Each number is 128 + 24 x the weight over the matrix's rms, rounded and kept within 0 to 255. Layers, rows and columns count from 0. Numbers have three digits each.

# down: layer 8 MLP down (transposed), 1024x256, rms 0.0581, rows 732-831, columns 64-127
# up: layer 8 MLP up, 1024x256, rms 0.176, rows 733-832, columns 64-127
down732:158123137177134116150120140171100162119163125124156135138121144137102170103136114076073140124132147126151138145114131161132116151137112130065123086100142139132141107124107131101220141147135137
up733:144111162124106162128115102131063093132121127148120077155121107135136088095107125132099104160096126089101113152134077148141126149118110170137059162120179112134123179145158133146091116098143107
down733:139086143133143119120096118114083106118119148137176076141104175120202110131118122149094152185104162112065140156148104174146147142109142134140132093165142115141178138115131145129078139133164107
up734:129131111137092127149100150107108123133155133162127114118153154106151111150127170152142115090101083125139165185104175093117167127140129167121105116124168130109126189150127108128168099112109131
down734:136185140133090113125136123125161112126163150164136111157132107149120116135129140133112120115142138158143116137125153113103164089130116098090131106156155145160116149128155096151115138146155149
up735:096124128108122129117189122149146124111153119119120130121131109124132094139144118098113126067145130112171101136079089122121109091137139150134140089155146105147105111134139116122141122093117111
down735:160129125146116156121152113158119121099130117117133140131155110118116131160154059181114108128103123119144095191105114137151114123137128130135099147138090067152114146094167150129125135140125133
up736:137122165145103105129136113129146071104083135108099147171147147121132137147120134133128102151092138103152090103129167108200145148154125120143150165081125151095106119121120143070128131158182129
down736:124145158099148117079145107160143133149099139141078125108103117086140118157146138188123084127128125125141125113129117120084059173159106136093144153155065105117110110156132153125139139136117123
up737:134120122134131097127129175106115141134133074157121149096133123122119093170131173133139108112127115111119111113119106169173166142153130102128168165121145135149109120128131151136140129114109149
down737:138116105113133103175169122084112132136131101141120117103140120083130113085119165127130125137109078085139135118105131143140128114138123114110121132179130108137098076140164134148146134147165137
up738:163100174132148125111170136153116151142120146171104159175097173138145130124080137126113149163156107137119148137095095126125141106145141171147140144110157169109122116161068151123137148131142108
down738:145107169136131107131100129107109119164140128130139163193117128102156111120171152117117150123145138168141165089120108125096152125125129140086133135120115087137125156157133118117112072155133144
up739:125132141105119143142100115112170125091119133148097134130125105152159127133120154140141108138137140099145163096128118142133133144149128109146106152145123093089113155166105128111146116122132106
down739:161143131147155126188095129139158105115143128121133090132113089113100103128135192175132143103093172109135146147139112114122112131110130112114085148118107143115144103115141127198138125152125109
up740:157146132116161075121139169150128092103127084101129149118126107150132146124099153139143118118158094110129116138120138135115135122136154113112156065095117172099125146115093123123086149145095141
down740:134126118132122145123112180159154092111142148100118165146151121125153137112096144128147133109138120085138163115139108149127158096158114085084125127154147125101167123122127175155155124147121146
up741:129102108124155144117100111129159125140153114133154131062158135140130161139152145121104127125118136166101128129096105127145155159116137111154121115159122146098123083092107152146111138174103145
down741:142123144152098108075139119137083150113140157111108095160110138105130071144081140137160156148156144049106129114127139145117127136118107136128128109120158085103118124163136161121127135098132106
up742:089140109109152171169093141135097090094153091106125121122118069159132116136101098101144128126117099138166118133095086136113110101118151116136154122120114146156121136135120156118116151141143145
down742:125088138123145107157098106124106083171100144166133105109139115145149142134147110076143108143160127135143165137148131116148090127158135110123098147109116185116139147132079118097102124148127157
up743:142146112135122163093121110132137143153133129127112136153105177101158094130111120136121111100116160135128113152149112137139154126121110179111093106142128134138105126145107095128124102120148103
down743:137130133129129174104116124106158111127169102152137106111120149127140113123083115148128082148151157120137108120106106116153152146096139124163095102135135098144097112112075100111099101079134104
up744:076134144164179152097126134118149157161112083135132134172106098096102134061147118108139186122055162129116106136153136099124107125145149143135161135174098149116147134115116112169152114074139171
down744:149121102132113143122163138089164159113148148149127188123143098143140153133119117129134132128104163172137139127151147088131135093113121092145157136141128134131107152105121156144112130142117077
up745:075156161147125145146119202127156116120168154118117096118097100164090143123101133103133101105148137096161119160119138150148182131109096104125161125122138123087123124117114108113150145137132102
down745:080120160146172103126110136124097131187146121111124088128195132150129132161070130115147086169088129139137116130073156155098143127123171136126164114161099107122103104137119124161117116100161107
up746:126169089156145197048122179130174173092124136113137163149128134117134133139124156124125134102141148075122126183154155135130075122116106122092143157140131120130129124137120138100121136077158137
down746:125142125138131137110113131115114114109148115165137123139107168101127076147142121111117110099095123139133136164151091147167141140125160109142136185155133139114133113082085132104112104061126148
up747:153120130162133149104128149118119135097148149156100145122170114129113107099135134076115116112153143149110198095108073129127100159137076078151113101115106127141113128112183110119153095126155152
down747:129132135168123144142092149137161120160162117145078173094178085152111119137136135122126177110125127173134130117168153110138165133110173110176106109192126150127109146123133089143124163127101079
up748:127148155138134129133159135112134151106126121110112126126150137131166113118110140105121126112095116131123144113148138092132111108100104121150125145110172101129124170146146156107156121133165153
down748:110153122110147124081108148118095119138157130129164142125168110160173122121114160117168159117112095185099119121098167118110152108136149128171126163140170131174125102165116154113116139109144126
up749:163133102132122131142159110130133131147121119103113118130100113158166103155130133142121133168095143094126120158149136090170139098116109099142170130159100160144131198125162125126099133108110122
down749:116183118097125088143108104149150146136092097124143109096117140115133112132083130133092154122097134135130108105161091145137115109105111170120136120098174117142108175152191171131110150127121112
up750:157148127127127122132150093159101083108131164148114080115158120150149134147133106096138108102145129169137118154152120118141132158125121133131114140094117112084141150158126185136096139162135116
down750:157123120164136134123058095104127111114151118107121074109077097132117142129130152168078125151112156123111107094149109156154150135112135104145132114142157149125125149156097152155106154092109102
up751:142116082086118136110174132142134140143145134122141161107124112137147154146136118106112126137098159117179127146146169135107120102088168124145152097133164075093151132114167143136131117114132094
down751:126148105130093123136142142137112117140132112142155139091109127121127150130143092124103112088137134130121111108128124118126114133140132106114116117135109093139074065104092130166140105179182178
up752:108120131159146145167123106095139156139132138094145134144130141092172097102116130138107135106114135146163114137120136175135133161085109105118094132108119113113121106168126131125134150119147173
down752:101087135123086143096101142104159148167160120155155144107107146125143081170114145141130097126083119142134154165107130145145114123114157129133107118118139119136133096110108125168171124158168141
up753:065107128105086130120147142149152109114099128169161127149126135151159149141141160151115127135129152158087134140138164158134144100136108133139147119136157136119140153150088145115139153132131144
down753:115106106148108140129124153130157153155114109128139109125121131144127157136128132091099105128140113120109098132132108130165117110165146108129106162131088111155131089141126099130105086088138126
up754:135095133076145119138131113140106095145102127137117127129117145150172107143095109122150143091120151106196147103144084148116112101149127192111154141114107121100107129138151139141098123113156117
down754:130089144090155136182153150153115113162131081151108179125176116167123108133095088103117145172160140157144150147141141205123098143137109144125142152171163098157124106118151125149143101132156125
up755:133154134137170135117127100104117111106103109115112168106123121121096106157119128144118160106136140117131157129154136180089147134100132165141147122139141107151102150146105118106135145121131144
down755:103107123109121107135118121131159138178158147155119152131131119072144093110097117116117120152095130195112117106176108119130128147129105145083160129147126176130154088118153160088103102130103117
up756:145086136123097145122119091150118128135122108117124118136121147100118146115121134147078105144146125150122113148157146142139131154126115168136146131115139115100098126117147128124114090145107157
down756:100185109099139104113109184117112099139119102141152155143098125115113122106146146139135098163138123150132133082125122114174107128135147113124103136127134150171134145155116130121163112139128123
up757:120143110093159101149109113115159110116099144140113150145125138149101100111141110099114143146152161100182076179097153164109134094120159126138144085161087116136153110159140156110122083128140140
down757:104082094129173175155110110151157155105106134098098144121156101129131159103142110122108126141126122105125161163096151150139139133113135133129136161144124126135096145160126157131132117111130101
up758:142193140122101124112121150121107172149130108104125104069180124157134125107140097159126157162143098107090117119123099118122129113114159146124136153124107109114148091188117117189099122096137155
down758:142134125087141118112101160129114202118149125131115100153145126147165067135177124139110139120122112144105164144058125099156144094155132138122147115100128096126128112143172151202121109109134153
up759:110141089123150133157101123152099128130120115167153130136155119145128130144121153127138115136163141141145126140128138112136131151116113160136121132132102153067126121128099148124098129160112117
down759:147130127149137140065167136135138127124156146148108109098152099127128141137107133123147122143099153118133124089147173156111105154128176086117142098144149096150109111131152094178116116129129113
up760:087099130106157152150129134150067154087100134144156113098144137140139123119146129096101120141110106108107126139140131143127125118104120126086102142113107143127156133129121094088095125149088144
down760:171098125112145117132129128121088103101153113160174138123110156130131104107124134137104153124143141103142091157136125132114145108129109101125175138100135133159155117140158168094150110125150149
up761:175147135118105137101127164167157104138103101120060139127105114142109148089143066134143130174114129170190073117167144131153072102107181129135131147103102134115155096113092130140149152166130120
down761:144156115146108177142127129120146086195157105109093160135146159127083092133083138105123098157098123132153065165097136085147089124117129103103172153174125160111152161174097152095094174110146119
up762:141148159099141124092200128059159149131156129156130109151126102065160109105151099123123159145143130104150161109114116148146136157138126091115179130150148108137137178148142140097110098142078149
down762:118084144120105119097137140079144154116121142164176149137089158066108101098162116151066117146148148099144145109088122104105137173151144092117158132161122141130142127139128100151214116158152097
up763:158177117147130129128151128139084138082124134150090093106097131125131120128093132151095160139100139148077130105153155098059132153122103127159172133094126145172124171108101150156147128129158114
down763:147142142134146079095123115102110085130126158140142098140129106117124118117120151101116155136107099165106121108139149127117134128144142156123141135147150166171087110114123114143146098158163141
up764:117142162085106131107109139122122137146144144123112119136142107121134123127132150131104125165127081125135136098123136150111166170138121128102099121131150144110101162075108151104127116102129105
down764:129128145146099137133148148108114161170126132140098119136125121129136147152108125115131144094112112090161153115125133105111132147134145115155109101094125154122114132092156146104123152155078110
up765:089100133089153108158114136139186073156148127110138152141154106125094118176136090107148122132159188155096133122107158136075157105158112122092097082115090108148088137130143151139149152109159144
down765:150118089068124124154105160156188145140128117117126103140138149133143109091128127137091172118141094152120143132118145157129153126154107137113079134095102118104153124122130092138158133097134140
up766:144091129058126117082111152119147148116126123115116127124115116119107101150088118157117112108124111104130109164114177216150133136129108131112155132115110102144155116129131148119147116065113129
down766:165103112185085128106142115117122135193111114119133108136079136149111172181142104151129131158117140098141123127131127102186098135147165137099094134162144095140063108126162140134104136125133146
up767:114110113126137116104140080088124147117111141101093100148122124147138111141099142107121119125121126151119128146120136120139107128209142114145160131115177123119152111105110140141124169157103137
down767:095106100114152139096139109129099145165116106139161151122132151088101125114151128130083124116167123125129156131128068143162100134141145122118126112127110135092112094100118140105123196133169147
up768:088121155116134133150131135126142178119156145157086160149132145142143170119125128188144124139164147097102138133131105140126112155123113149125138172151155153147105135148124112135120139113125151
down768:113106121135144138135112127130124109146127137109147109143127129151131107127123111174115125127162124118104128139078120112148144100105153182108104157141163139151122112117157121114178124136145122
up769:137110115174101131126116145114101117159137109117120099131148103123102114133108162093097141110151118165190107115141079136134122153098110116143134132111101146167137116119089168114118146124123127
down769:128139122120142103114147150085127147121128137193154113163094127112145104140157117115140074166133126115089113149141188135126133094112150099142131092136142173106112158164117109147147116142119124
up770:125096129120158136176152096130141148118103171125117130154152128140140115119095131113116118145104132103135100109126131116131139133085107115154115107151092124104142167129103114096129145134144112
down770:095131110151116139116132129123089106137121167140120132146124138129144151134127121121134116142106117152167110128086102144144150131104118123112110122101169116106119110111157123122117112136166106
up771:116139120114143119140090108161110116158145137125132161146110126118099085143121083138080108174134068132079134067092126153125094133127137107157104128132103117134102109124156098151138125117106130
down771:196135103113163102146131107146129138125127130162140130087188105146168126099085133134086117119142113094135165121116098144162123116142103137164126141130103080122136101129157122154167134140116086
up772:097156109164097191131120139119079124117121153088115142120141130095133129150127100098151171148157116151127152161129052165121169135104125122135186122109129164161124152106151108134145093166061123
down772:139119122135149137094103088104114120130146114189093122161157117113156104146120124160112114143184171118151108162134118150154139150105105158124070130111112104165120151122117140145130144144150136
up773:173154121084114157139145129151118101103062085165153102113137126082159151107153137114141165163157103145116093121131110140127125098089109094123122098124138114121170146102095107140119174126102144
down773:137135133092101107091092131078119146081121101093154079170077097112130110167167181147135123203162133134172149170117121130106127105112138152153128100054146132134148125123118110142112154117158115
up774:186147152113172120137101162128159140086127113139100127131097172078157117155113104126112101148134175132150162092120111130130159162147150146090123129135146137122126122123130088124121135141155130
down774:152109102127125117135126149123127153123134144089124133144119141146158115109107111134147150099125095108186120127109086083161095124098107135145097086121132139155122126100077131118142150118148152
up775:099124108171130131133134078124153130088108127103173169117083124137106128125101143136160148151119078125109120151131133108115144169109143116128122149142075087153111117127144147102119128087121123
down775:132124159149127137121122112144120138106110157135146121120065122133095054122123142182155182165099103154135133153126106121139110151125108119151143113154127103160086058132125102104102171096137118
up776:137120110088120119128112127138193130142119119081121115136179118158165128176112129149142124113116140116086150122136094105141126117138103082122145119181107135181126107133167133134157100106155103
down776:127107157135131147146149140109170163145174151141130129150159131091146087208170144124139118107133123142165101107132096174153109126154136105127157158137131079122154114169154094149092111092149153
up777:137148157185136139129114143133079154134130095128146119151112097134136150146135122127138159096070108142154168106151141107082114119173129105137148133151130149087144160183165147144112104127123140
down777:100108094156126129127169134106152138098141127106138151144172119155149176137099144112110142127114095120108170104119132147106168157098106103121139147074114151157143105111130162142155132148182110
up778:123139117135130134121136150132154116106084109165090119088155120096157124121156128170122122160100135111152171087126140159154150138085118143137140144122122097110187141139138121145099143153103123
down778:118083117134140066127099136146102139109148162169126102155114126125130124144115108161106142140087120138095134094127140124133121153139115135142147138136093121145128130116137169126135094159131107
up779:141135098148092153170169113127174135140121136096109128130174160130110134101151103112120127161095113110151133109137107134141122135143101125078145118141126110125093096141093126117148127164111130
down779:120093105099151146130139133119127126138128125104100112137143137128093114119101153109119135149142128135106127143107132094124133139089188146096160116098106121111105149126139108136133121117159141
up780:106111130086158099089115136123108136119129118145101122103130163131097113119095134107128076133164142144132116154131155107131123157111136108155136141133105180093127130161136116087134117151111122
down780:131119125101130098112082161104150144148099158096116109139128141100143173145097171100135109121133099116130127169127126135083087111162161105117099098126107118120127116159165158086105142144110118
up781:128104100114124170143132121102137119119151154116125134097153138104133142147132145144118144114120101125139116103121107128137119113064108161131092116137116123188129139112104153134124080082081107
down781:165107104144117142098131160130134102127125144143143123171124108080135115089084082128088133141162156135134082110145101080105097108168134162130147161137172116111168149098120128113167074161097177
up782:100132149136134070181188118132123146137162161162113123153149130127129104104136128140163128118131145131177141164102142165125118089127151117155154130085137111102181086114148129101114112134178157
down782:137093123112081133145106187135100154099130129095107139164123120143107109161121097110119105132138141117157088118127138140163155129116166127092169100096150145112108091128090083132125131166144090
up783:099129105165157115137153179089098138148117113145130150136093148116111150088111093126118135131103152095124098141135119106160113113100180159090175102126106161118048149161135126155135101139128112
down783:104101116159155109116161158113124118142162140136107113102091130151061089154123170092150125115111131135156126142158112109154116144095118125134113117103147107137132138136143116127147063144133082
up784:133140133143137123137174072165122102135184157070083093093125160121199109183123111095153116117059121133131144128146142105153117114094170118156144104145133132133165116141129154114136152163142120
down784:103147132114128087119112138161101097117122136135152164116109153130105121114101118139112151138118134133152104124135140121131154112162134098112154111117097123124157119092176085145135158131084110
up785:160155156114129166158142123102148131100185145107136128124164115162162091137119120146134133113136138146140140093122133128098148103133128119130145099128168083127116145169133129111137133110134131
down785:139136139146106138186122159133104132067120151147099125106093121134100093144118143127144152179114152085107108134127112102183112111124135118159114143133116148094137131130146162144125126152128112
up786:084128162112177151109087151099156170156107111148148095125137094156128070153163094100145129122173151159117145096127097117111140136131144076124150116145142130150149121143146145163101153114141142
down786:118121106145149150090132131089123096098187160108131135130146120101137114137125109134130132097163146106146137205107091101158109122144111146115178142141155107165152141147116154145160119122099103
up787:120142135148133085166131125149136172074104141124084149126116093131149135128145127147184150145131139129159123170138146127111082126150116113135155105096139125103107153099144108090120141103129138
down787:124086152096121084099079144112155145125132105169126133137144098117143141147132143146107119113115141141109130140118108096170094098141113099125148120132178125160136136106143153140146195120114140
up788:142146141122139122163150129146125118093136152132135132109143138126137161084140130108145147108166094132140132124173122122135150134137132133133090130135119108133173108102109132102127127137126107
down788:155171166138106129166146113132138101070113121092116118138070155113153125094120141128091102132128137155156126158178123098146139117105159139134063134123091159109170100111123098094161151124096128
up789:119110134130148157173120119141089117093102075124132136164136074146114113122079087107169098170129131108122103110126088114158163092150118133111115115122082162122148127120124128117123147116161141
down789:133102144139074130131155076126149117115155137147129121148108127119188105089115114105092146116113146115123105129103149173120100124072129175156105083099136107150052126109083129145141107127095113
up790:098154098107137095158149166135128159126144130153148149154188120143131087086130125124153156144170096122126068118106170160214121157056103124105133139101152098119137154177139128128144145150117138
down790:101152077095124148178141106126158119145132107132109107135148144134137104137138083164129158103101099128164140123130148134185121102125091148121137146107138102170118161099117152115128103149189116
up791:161121096154146140151155137173127127102116137133113152167103140118126092096170117168143115134102150159125140171096162107114162133128103162164093127059134104116120163122127062134110166108119071
down791:153117107135139123148110108127130133135122094179123133130104106092116085129149112166134086150106093140153146138152172104100172124133171146150110119136113128110139170133114140145190154151166105
up792:102130108132152149154118109153123087111112167156114098121156165132140130138073141106102121121134131126128101134139157115146125134162076170099110106136145105124135108152099041100099102121145154
down792:136097113120124133124158119144096104135131144183117107153111142119137130164144110124112142135142103141166110086138105102129073143101116191117092107080120097086169124105112073131148113135116176
up793:159124096118131181118101116068149125155124113125102135105114138122121145124117125132125105098138117120115101109112135132112135150084152127114132163112142147118066112165131089154126104230156167
down793:142102099137117172136160146133092123153103134110107140137149152130141116146193157158107095098120134129138107175119105122104091095138151100121123137149121139136146112121167114154123126126104141
up794:154112118139147120148106153096104131121120073130095126115099111130137128141123108114150133093078154139119151130167136119163119164120118110129139125099122122113129157132146105114107165133117131
down794:154142169114101137136120159103052117133148086174152107122146173145131144147108113156130112126155136138140138116157106083118140116143101101167106108129134167125081135106103109091145127105117109
up795:108139125123098122132140088126065167080120168117083166135133113109106115139145123181119158083145125115114106122145128177158134088094103130168075133139149142142111138118112110153083110116113125
down795:109173146121108102136130100157120149111157125103102160169153112102137102130115161140146144105127150119119131108111089119163177139133139121179170104190159092138103155098126099176154151094163135
up796:113139099134167140120126120118125149144131140137173123059156140162121111121127102106117141156171119113124113133139121114161106092124130126092155130147116103133127143140099175150106158114125125
down796:085151118142134116115155079114107107112127082096109139159151130095100138090132141122113072149169114153134129167089135129142149138124102122124163142100123147153144143170108136138108147116134149
up797:122162124135141102136157174095082143091114102177111135151161152129159103165189142116174170174086149106093114120126095145126148137124127137096132102133133113151124111138133133113162131131107187
down797:137110128077122135160134127164168129093139075093136129114114125134117099137163116200131135169151108076119179169107096131142113126139166127119121135103151130149097124108102150118150125119070132
up798:105172122203129127141149144150128120107162088131128132139139116092150123089128122123137156162150126119136170103143150112112119096109153122154155076093140144170091167127085155139170117152086091
down798:141142107126098092085147125173161120128106112134132127146124110121126166109123131158176121166150104129126134095098104080108130118148119131145147121119099107140179159142114156134130182076143090
up799:138110157098130112081132150134160144125089124092153155104116121110125111125103132088119100161101120078130109120173138108063171140136129115174167102146131116140147131124196100136152084129151145
down799:144132137140125140111127160132095162161090165121147154127132154125153127123151143089146085177080123155162139126196104129100158120108133079144079138163142109142139097162165127107136147124122115
up800:135129158147137109123147143114121125149149151103141154127121115096085135135161156141102138147120127174111108123120131171135121144133126098109139120104132086112143128106152140099126129167137120
down800:135138115137115104135112204130168112131141109137126116115128130177111108124119120110108139104135108129153151090112155131123106116134121084060121130125105066185121146109079151152112133128117161
up801:112134128149146120139100117126125161114124082130138127133107092156091133107144136128132083124171092127136121100154109147170120134156108122161076122144120134160134118122123179108144130100079151
down801:112115144140127113112132124180116093081124076112145116105117123158150130169200147172131104110105126123112122123121150120169137115142112128117135130162082173110126105106116151159133087121116154
up802:132107086143137121133119148138139113133139107153128122100160114089165170158126176153116163134129137104115118136123132128115156158091129157130171113126143118148108114132126147111143113112092113
down802:099154135110131126097137102134087162132131115094124142149138101123092148122122164129121134150134098134126092136115096085120154135138169126123129108132093113120117097168136152160145110102114145
up803:120111116120163116097077175155122161130129168149117116119174122109135132117130103117139122104117094162116129104116133123089128090142119129127116117110123155141102137166102107109117179137130121
down803:121115144098138088079113200124141125126123110142094115089140166141128135164136096128139136128128108154141108139108157166125120115121128117126112115128123101142108150112129137131150133125125119
up804:097149142120111089107121119116131104050135145123122120131137157145154149135111165167127120130131137094118116121147122129106144121120115112163163173128109120139115153149151155125097196092111134
down804:163138145113088131140151105131122140140129181086084103104132163106206148075151187098132133132133135120180175124153089124147125099174116137145136116125127120135120139144122126115105130119096078
up805:110129123076103126108140161109105177127109137128115127138161128160132097116118156141132143142157144164111124095166128113100155125114102114102161130173100138099119175177109125100142173117117148
down805:115118104129142134137122120113146173124141133104147125089137144137169119127132114148114148162128114074137107140090175116145141087139174133141150124149140120117111152139141133128158122105135132
up806:139157125130135130135143132128128145141112116131096128109128135125129126109146110113149169144092131149133125107107125146118155119117085124124141169147133144098118136145150137113129116114144147
down806:106143117133133107122135114124109139123173129135086129139117143093097131147138144126071146105108120142088131116131138102129129150129144135144128118144169114155100141151081115093150145132103173
up807:110163121122153145116132138128135138104119114123107111083128139117104153129134131121100147122113131160143092108120111143096123121125139104093145149137158125144104146154134137082134142140117107
down807:142079153163147102139095097139091109157126122152145116163133139129142143114126108108123113145173094143120135088134138117134154131172132103068147066137104071111147096141153147136132116141116121
up808:137131147115088114109163142095089143102123137159118152120118137151141127110136134118114135122113110124113131118134123118156125125140120152139166118115148117137144135160128164094155130139154158
down808:176106149131124124061094170123098092163145115107121123146118124098172131141133177138089109122128133133096127119133079088121131128130143145104115147093140116113118111126135127115128150100132090
up809:153112103129159087140118129136111137123157091148125119128109102094124127190121171149157127154128135138107122132104178108100107159108106179072125116128164143112096145136099137150133142118092124
down809:116163150145115149128120136095151074113157114156065153131149120128144116153131114150105144108138118064129136105140093092116118146163106158142107143112104100104107138108158116133152143122152127
up810:124106101120139157167148123103143146143158136159112153171142099117147141149113118142132150164118135126114131110134149137112161105120136123104095148106169123097162174122116179162111128088127147
down810:129109061107138152115156113128125120163113084115071184144120132079070166146128156113149103102170157152120103119135132152118115151116164101097143154132128102083144109102129164106100108121121165
up811:153162142203123118098089168134130101073105120138125120194090143139178088172094139116123122155173116089145157101151188183115118151167091101094132086092141158126123123053106122149143143121144127
down811:142136126166122112119056122147084102109101126173133109163109125087141090128118131100123137148128136116129136106154123155109105103169116151090147104072129175151144136087135147163158111103151120
up812:130135119157129159150126131130134130157109106174144084157079145161165123118121172126098135136144071133184151150158105116108178114156126153134093119117127121090149132153156124132117116128145117
down812:134124120141168126134158088158142110124139131158119128139102117123137126116169125123115159130142144120139126127130122099133091126103155127147100103167148139137146098093116105114105173108115108
up813:107124118121142095139152098157136111149123123137122155085122086167133090148098149096151129086176128143130123147142130126130136179114123160158167159121150163130100098118119107133129072159104101
down813:146144169157165117141179085141104161110123114153116140079123117106175139161085138134133142130154108123123125116158157146134098111116097139117110121117144173132104120132125081164161176110134116
up814:128120119157109138163139152135137156096176128114108124138154131130105063133114117150139127065094133130101157135140120132152127127125104176104149120137124128145123124168118147119116140179079119
down814:149113164110165084133155099120139178097183138098129151136126105098094100113138142121134121146106158094130106137140102129156121102160173130108160119119082139152162089138107144146150115132134138
up815:127108141117141117151168109145106135136102131091134114135111120161132161118159147101136088139159139145120146129144174138118127107107131146138145157148144078103134074129095101108138155122149100
down815:140151077133132127121138133088116140152127147086147133120100124172134183105153103077142095132111129173139126105074125137084124140085117102165104169109155132125098106107148150114113156125094076
up816:101110121144113113129137168127123143071109173150155170132113143181115097128142151111094089119114152120164123134158139176153142141116174141107118133132117130136120173102117127111179103133149109
down816:123131108131136124145156122162144126110127153149085113100119087096141135158179174122124091115083108113176091109138126134127120137123138107129123102147097113100138119124126135148187134114137091
up817:130145119193095127171142119099150176145129157113142090105106106149107118105121137160133071112074132116150118104086099126102151126086128130103103096159103091084162160114129109115147146145078165
down817:124188087127141142183115123115152135141163152125127121053100117153130138127089120131152119118123108107113145161122110150138135119120188192070103160116145115096151136123085128139113132158094158
up818:125122124146096097139126080146157132137165121154139145130116118125144090096130125118158139133104149107138151107150178098096137121130128122104119091133157116112143133142135096165172128135161128
down818:130132155157102142156124124128058113130190143083134109160130080114161170101157127104100113096170143114128131121135125159119110132124189150154142086114145148127135111115114160132155126143124124
up819:132161106119120132105129102105166149153144126114125110113128134117128152148188156134110121110031098137120121091149110118152107129121108075148129129120157140120133135114091106113152134155167160
down819:148099110140137123136110126151145158192131147123108118134093160110177132087135154141106136151090109146109084150146149139132084088140122109137073164123147096143152142147131085134152121146137156
up820:088160152127141147123129142124102187112131130127131074117135131084118116116180114159108116192160094120136110110153132140148160152158101081108126133102065094106129169123146126100134083092096143
down820:105115156159147141112124150122135094118154160098089094126111126096162144147102148102119107146108094125125119145097141100139144128122167106125080108090120078168129125125103122118140108106145164
up821:158158169123177106110114151120135137090173108144124135167103159167147135136117153116132138103143093109131123097102149151139167185096120101127117082139153113130137097145135154128097183097155090
down821:148133090141166117151107140088133129116132129141122098175144132180142121170140128109117111096107169126171171129109155128152123082078134180163156155131130164128116095141085138120130106142080126
up822:147114101127126173139102120126094149073112131117096135098113090142128112168127140149104144156093116151129136142134122105132092128122122142097143109116070151104108122143134135102124126110116105
down822:137114153137107148133144139126115164138136137153087102152116129138149102145103124148120144161101127148121132143130086125135124116153152099106195178097138124150160133114156116128138129121141169
up823:175120090135136143100128104115120134141087129134164091160171141165104134145138098164106153114121115125162080130131107140129116104099153152132112091165118106098107102135119134139170145112108101
down823:125147097141120117102142146146127109117142165103112133092151119107141142127133136134141152147154127118145134125133124126111174127106092178143107123111151120131097144120125110096114089123169155
up824:071154117104142104153143112082135103101148171093129100110138130170139110142123113169092147125146147153135173092123122088063114123116099134110137117169087110090111102128144120128089172115158160
down824:109188097176153135127111108093149104082190093111127132143099109118123135143151174163141125154154102148153148104115121131141089115106121119116148154174144119112136161130119142128153147143088155
up825:143125057140118115116147088192161109094105142113085148140095157087097088154134188116146106116156101134138115079169191128071125174127129105105075122124118166163103117111144125137147163141128163
down825:187128112161123138145166099127162124116117111156132149126139089106186127148123137095087134110092139116107119133124138138114147115073165129132144144157130138149091148132121140155167112163170177
up826:135114129161108088146134194097147156133097106154114134125096151134138103131108126136141143125115115130125091093147124165158150119102152062129145120119098137163168115146143118138150093115122131
down826:091152113185174110111123114118123137155154128141097127109122122117105126131131124123127134137137094110124135089109121129144114202104114074145120121094127159108173172141105142139089124149076116
up827:121139175105126105096151168130099173122114143133113131157155149167122156122119155169132107080146140096125124122125133135146122100124140114135122132116186072116159131142121131168155126166109102
down827:119145144145123098071187146136138121153134134169126135140128104135120095156118143139118135119133149138136167121141128147115126090141078141095188088113173167130152143125143160173158130104074151
up828:156083153125110162089133159129167151141095143102114132108132111070166082125149140118118152153116120150121139114132147119105107147117106126117078141190161126091116115158074123119096107118108112
down828:128117165079152167096123137126108141133103124110116093093175116160142109153110106151148116132105118131114127127099149147122125069141140101140103112178134146090150165147136138136130075143173130
up829:109063128102156136142150129104129129136128122103111123125105119100140160151129174089147110133131134152146113131134118133096151101145160161145155136128148166134127168101135134143108124136121136
down829:169082097126157099136088073164139139126169155138100122140129137110131094129113100134108158146092104142132114136132116098142149115139108106125121106116115092142115075108128156121112151110147108
up830:131125156145115135098116135095123145117116159148159132164166148113120122116124102139108101131104147124138117142132143096144108162092153151138130135114135120146179124130153098105170107106143170
down830:141137128140125140139102152093095128096147158145101108138140138112125102153109125170149152117081122134155109129114126125146120111121175105142149123107173117136139107160134149151139122115139159
up831:100146144149109059125153152123095119148136114137149148070116105112119170166117139100114114100106142136151152140132136110118174080121148155096090131140099092125115146101102116137110113114165136
down831:111165126156167124068128100116087162141084094118153099167143101115143130163099143093101149101093169150141131155098121138173154117105160158112128157148126098148171120146100120162150130103126080
up832:094131137165174084128129126179144098086144152120155101102109129140160124106119135137116104176132122118146133180117144143150082110142105118091134073170136106087166146139107102098161153112152134